{
  "num_hidden_layers": 8,
  "hidden_size": 96,
  "num_attention_heads": 2,
  "num_key_value_heads": 2,
  "head_dim": 64,
  "intermediate_size": 384,
  "vocab_size": 2048,
  "hidden_act": "gelu",
  "norm": "layernorm",
  "norm_place": "pre",
  "norm_eps": 1e-06,
  "positions": "rope",
  "rope_theta": 10000.0,
  "rope_fraction": 0.25,
  "qk_norm": false,
  "attn_scale": 0.125,
  "bias": "all",
  "tie_word_embeddings": false,
  "parallel_block": true,
  "init": "orth",
  "init_std_qkv": 0.0652,
  "init_std_o": 0.0,
  "init_std_up": 0.0652,
  "init_std_down": 0.0,
  "optimizer": "adamw",
  "learning_rate": 0.0036,
  "beta1": 0.9,
  "beta2": 0.98,
  "weight_decay": 0.0,
  "lr_head": 0.00983,
  "max_grad_norm": 1.0,
  "warmup_steps": 501,
  "schedule": "wsd",
  "decay_fraction": 0.863,
  "decay_shape": "linear",
  "final_lr_fraction": 0.0,
  "batch_tokens": 16384,
  "max_seq_len": 512,
  "doc_mask": true,
  "train_tokens": 115700000,
  "max_steps": 7062,
  "dataset": "wikipedia_en"
}
Each number is 128 + 32 x the weight over its row's rms, rounded and kept within 0 to 255. Layers, rows and columns count from 0. The size above them is the row's rms in percent of the matrix's.

# layer 3 MLP down, 96x384, rms 0.187, rows 68-95, columns 192-287
size [ 96  97  94  90  89 102 104 167 135 100  95  98  98  91 106 105 100 128  93  97  91  89 150 100  97  96  97 103]
[[143 167 125 177 127 148 145  94 113 171 123 129 187 131  83 141 108 159 117 151 133 120 163  71 178 126 153  82 104 128 146  78  96 153 167 115 120  68 100  71 185 136 125 136 189 153 154 139 164 125 126 155  82  94 117 147 121 129 102  92 130 177 121 139  83 129 121 174 136 160 114 154  85 115  56  23 179 153 103  76 117 135 147 111 163 105 115  99 121 115 179  88 162 154 162 123]
 [155 139  68 146 177 189 155 173 161 216 169 131 205 134 102 123 128 109 137 126 154 149 160  94 151 139 160  73 143 147 162 123 106  60  80 177 126 104  86 112 149 134 158  69 104 169 139 149 149 120  74 108  98  55 139 145 161 106  88 115  97 189 174 134 152 161 136 117 166  81  48 133 121 113 163  97 165 168 153 115 116 128 132 159 159 155 111 107  92 188 165 163 137 185 149  97]
 [149 148 180 118 132 123 172 112 106 160 169  96 141 149 154 149 212 146 137 140 127 161  77  74 146 186 117 154  38  86 160 136  57 102 133  84  72 140 109 120 130 160 128  96 115 165 114 139 110 181 160  85  78 106  64 153 165 134 110  96 108 101 119 166 155 125 160 120 116  85 143 108 163 159 165 105  93 145 102 113 118 110 130 101 130 155 130 162  87 128 133 145 162 122 177 130]
 [182 143 170 108 108 144  96  73 241 174  90 136 175 121 125 117 112 150 118 166 179 161 160 127  79 134 135 116  94 144 143 176 141 127 138 121 146 105  68  97 145 132 126 115 153 103  90  75 143 169 147 121 142 142 142  83 145 151 115 123 150 133  81  93  72 134 114  82 123 131 121 119 125 162 145 149 149 134  72 126 172 105 106 215 156 127 123  94 129 137 121 177  89 143 101 118]
 [149 109 164  73 140  95 152 161 155 107 165 131 148  80 152 105 110 174 145 149 135 141 146 128 136 143  85  70  91  68 114  87 148 143  83 123 129 174 127  72 113  69  78 167 162 188 131 181 148 118 106 115 145  81 100  91  94 144  97 102 101 116 173 187 188  86 107 161 126  85  90  95 148  78 131  90  63  88 143 124 121 170 132 179  95 172 149 179  96 143 129 149 150  70 189 161]
 [134  87  77 116 111 148 136 169 168 107 132 194 126 102 102 145 159 114 128 139  79 159  77 129 102 126  69 101 145 109  93 124 129 139 142 127 142 149 128 121  86 134  90  85 131 160 203 123 136  98 138 121 105  98  90  76 158 125  51 126 120  68 145  93 106 154 126 123 141 181 172 165 104 126 101 103  69 141 177  57 115 105 187 152 142 131 175 142 111 143 157  83 134 135  92  80]
 [ 83 101 193 153 162 149 137  24  82 134 101  97 124 149  78 156  97 146  84 173 184 115 138 134  77 111 160 192 121 136  99 124 124  85 175 142 176 106 136 123  86 128 111  81 141  83  96  88 171 133  82 186 140 139 150  76 126 132 137 140 148 104  66 119 149 150 115 140 136 148 141 133 113  65 139 193 118 155 117 158  96 154 113  39 115 157  65 145 133 162 118  75 102 126  92  88]
 [129 124 126 162 115 131 121 136 143 136 163  95 113 160 168 145 150  85 135 151 167 128 108 115 145 155 105 150 148 170 149 162 112 138 135 128 124 109  76  44 150 137 139 125 116 105 137 137 154 154 140 134  65 130 141 129 118  97  47 116  48 159  85 114 118 130 133 135 182 112 109 124  22 164 119 116  94 165 138  34 235 126 140  91 168 130 133 114 121 113 171 122 129 196 143 119]
 [144  93 126  45 104  84 113 172 148 108 118 129 113 136 117 132 120 156 167 146 153 132 149 130 112  96 132 145 116  82 130 149  91 143  89 115 137 173 183 179 103 126 115 150 108 115 139 147 156 131 130 170 158 140 113 118 135 152 170 142 144 119 146  92 128 118 140 130  29 113 167 142 201 135 144 153 138  84 137 205  72 131 145 169  33 102 132 109 166 155  49 113 105 144 108 151]
 [153 150 150 165 137 150 126 157 137 135 112  77 140 129  35  98 169  82 121 171 110 169 186 165 112 103 168  97 163 165 105 187 118 117 129 172 145 133  48  67 107 151 160 104 145 170 107 114 146 191 165 156  30 123 165 129 154 110  93 146 103 119 128 127 136 152  95 111 130 155 127 125  45 136 189 126 195 131 189  41 144 114 141 108 138 109 121 137 171 148 147 120  86 108  88 150]
 [169 164 112 126 188 122 152  46 106 144 113 118 138 120  83 107 124 145 178 103  54 100 154 101 134  82 138 155 122 101 120  97 125 160 211 138 110  89 154 146 112 128 153  89 186  83  83  94  76 156  95  98 100 131 114 106 119 152 127 134 203 148 130 118 106 147 111 164 134 102  93 106 118  66 150  90  90 156 105 132 103  64 190 140 120 137 122 155 157  89 110 124 143 139 144 108]
 [194 136  54 120 154 175 151  89 160 171  68 132 138  49 143 127 146  98 119 128 129 122 160  71  94 164 145 174 137 107 171 112 189 108  44  78 114  96 103 130 129 156 132 130 149 110 136 130 119 138 141 114 120 141 110 114  93  87 152 120 174 129 132 197 147 146 123 140 155 109 167 153 124  73  49 117 164 143  82 141 130 154 105 180 152 136 132  76  96 101 130 159  79 128  82 147]
 [119 185 163 159 108 115 113 185 178 141 138  87 158 122 136  97 163   0 130 143 158 143  83 225 102 130 137 162 128 131 127 108 157 141  85 153 140  88  81 130 133 126 157 123 149 125 108 124 105 146 157 133 118 183 124 199 144  84  89 184  88 171 113  81 165 120 136 123 145  74 187 156  88 132  93  69  71 154 126  80 139 149 127 104 194 136  83  80  81  98 195 121 151 122 106 132]
 [123 119  78 108 211 105 127 120 159 127 155 215 134  91 200 134 149  82 114 145 132 110 115 122 140 101 151  82 168 125 141 111  85 145  87 126  72 165 134 100 133 125 156 121 147  87 128 133 119 146  96 125  98 119 119  51 125 110  98 122  95 113 178 147 178 131 187 147 165 168 176 108 158 117 165 154 138 123 124 194 149  69 128 131 131 122  71 101 118 133 124 145 138 118 107  95]
 [108  80 146 121 103 140  74 216 122 127 162 120 133  94 123 163 115 158 178 148 155  68 181 113 172 123 129 161 127 153 115 224 112  76  68 136 164 189  87 125 154 153 158 155  96 158 131 187 131  87  86 133 125 152 168 142 127 147 148 123 137 117 118 167 110  99 106 155 127 108 174 113  95 136  69 151 105 157 130 155 165 148 150 160 161 164 198 170 135  83 146  66 115 148 163 184]
 [ 95 135 187 131 145  99 122 125 149 118 158 152 142 131 165 141 128 143 134 184 118 138 120 159 129 108 171 114  83  97 162  85 146 134 152 138  50 134 175 130 129  72 113 133 100 157 116  94 108 123  80  83 136  96 149 165 148 121 155 133 154 136  97  94  78 122  60  97 133 122 136 157 152  98 155  93 149 136 182 124  97 166 104  48 118 113 152 140 133 186  98 153 166 158 118 130]
 [147 127 170 127 141 106 105 139  77 135 151  97 127 151  96 122 110 119 130 139  83 152 109 110 116 129 111  71 143 120  76 106 102  81 169 139 133 133 130 139 146 156 123 114 103  89 120 182 154 114 171 155 190 126 146 157 109 149 152  91 182 141 113  96 130 145 125 104 102 135 151 145 185 122 149 246 123 109 104 183 106 143 115  46  79 152 119 123 113  99  75  72 138 124  96 113]
 [150 157 112 187  76 123 102 105 132  98 138  89  82 129 116  85 109 116  98 157 147 149  89 101 124 115  94 126 142 177  85 176 113 116 110  84 126  61  94  96  93 123  98 102 200 150 105 121 147 167 147 138 113 122 126 161 149 166  90 126  82 129 133 159 157 165 119 151 192 159 110 108  83 135 134 141 168 179 137  80 211 127  86 134 191 109 114 113 173 145 186 114 152 230 152 106]
 [ 79 116 122 133 134 149 122 198 119  84  66 113 119  83  84 120 188 144 112 115  73 135  82 126 154 117 155 141 104 145 148 190 140 148 143 195 135 111 140 117 117  99 120 138 122 165 120 150 131 114 137  94 172 115  94  92 120 146 129 115 138  79 136 127 177 125 180  34 130 132 129  96 157 106 109 175 177 128  97 174 132 115 102 176 123 110  89 126 130 133 135 149 171 108 114 133]
 [151 130 157 118 116 106  74 170 178 107 128 124 112 116 119 141  78  86 162 144 153 100 163  92 165 149 183 118 133 106 193  96  93  80 125 133  79 113 166 193 132 117  60 129 130 118 107  80  81  92 104 140 151 118 150 151 166 122 112 119 141 151  99 109 106 115 140 123 139  94 114  89 132 111  71 189 195 128 119 128 136 107 151 134 150 145 116 156 140 130 143  93 154 162 147 144]
 [145  75  79 111  57 144 120 140 186 117  31 203 156 141 132 144 158 137 158 144 103 145 156 159 105  80 102  91 145 219 152 143 151 156  80 144 123 168 122 116 174 149 127 140  77 154 177 131 165 148  71 140 107 152 136 153 100 133 100 133 177  86 157 100 154 107 131  48 145  90 128 126  74 149 166  28 182 108 159 149 124 115 133  97 149 119 157 109 145 133 150 178 145 206 164 155]
 [ 90 145 100 159  97 103 149  87 158  87  93 138 142 169 122 173 140 129 143  89 131  81 138 118 146 158 122  25 152 168 131  18 106 111 121 104 140 111 103 115 174 105 132 181  95  96 147 147 122  95 172 114  90 132 127 119 171 156 105 155 110 114 117 159 120  87 127  73 130 150 134 171 113 149 158  48 112  92 162 122 105 127 175  75 134  68 167 122 151  89 125 145 147  94 101 187]
 [136 128 102  34 109  75  94 136 170 106 117 133  89  93 168 144 103 146 132 165  50 142 158 145 118 130 128 108 121  91 142 137 153 129  93  97 124 120 186 190 148 110 126 115 120 129 160 123 116  87 165 143 165 129 145 151 138 129 228 126 191 144 145 148  83 112 111 103  41 121 121 137 205 157 191 145 200  34 116 182  74 110 108 123  98 124 166  95 122 135 107 146 169  88 142 137]
 [113 127 102 139 143  92 165 119  34 131 132 109 155 113  78 112 135 189 136  91  81  94 145 109 184 163 110 166 138 110 105  50 164 114 104 148 175 141 148  94  94 112 134  86  86 119 167 154  95 110 156  64  95  82 130 150 127 149 145  98 104  83 138 123 133 157 126 128 135 115 101 194 151 157 184  57 142 102 173 105  97 125 139 105 134 144 118 188 156 121 135  69 166 100 153 123]
 [156  98 200 136 159 150  84 159 140 127 109 111 113 100 103 114 131 149 142  90 116 164 121  45 156  93 147 102 161  84 109  82 106 107 181 120 177 109 153 168  99 129 114 147 160 111 106  85 121 125  75 114 175 115  92 140 123 139 138 105 133 180 119 131 144 105  98 216 161 134  83 134 144  85 139 147  84 138 151 183 126 140  75 100 159  87 122 134 108  52 150  91 125 172 169 156]
 [132 142 140 169 170 125 122 125 128 147  82 103 127 142 100 154 120  85 108 122 139 119 107  74 109 116 151 141 136 114 119  75 113  91 167 156  95 124 142 102  97 130 155  85 153 113 163 105 135 113 145 158 167 112 130 106 160 122 141 136 115 125 139 117 146 120 161 125 115 160 120 127 160 131 113  98 136 159  89 159  96 146 150 118 110 172  92  88 170 174 132 128 122  73 112  57]
 [168 135  94  85 167 139 157  87 119 171 154  94 160 159 157 137 159 127  80  76 125 150  66 158 151 106 162  92  98 188 104  86 124  87  68 130 155 122 144 116  70 135 208  97 104  98 131 140 109 143  86  74 104  95 117 142 119 163 108 140  96 126 151 159 181 121 155 132  89 114 117 113 140  51 139 124 142  90 119 153  78 215 164 160  87 125  72 184 166 163  91 102 162 137 138 126]
 [ 92 166 146 111 161  75 155 161 108 179  96 107  77 145 121 135 137 151 109 114  42 113  91 114 160 103 165 142 136  58 139  99 132 168  98 135 118 111 146 175 105 113 114 106 132 128 215 125  92 147 171  94 173  90 140  73 127 157 126 160 128 133  70 112 138  77 122 145 102 122  47 120 130 139 101 114 172 127 121 117  87 152 122 116  93  78 123 117 243  87 110 133 114 117 159 123]]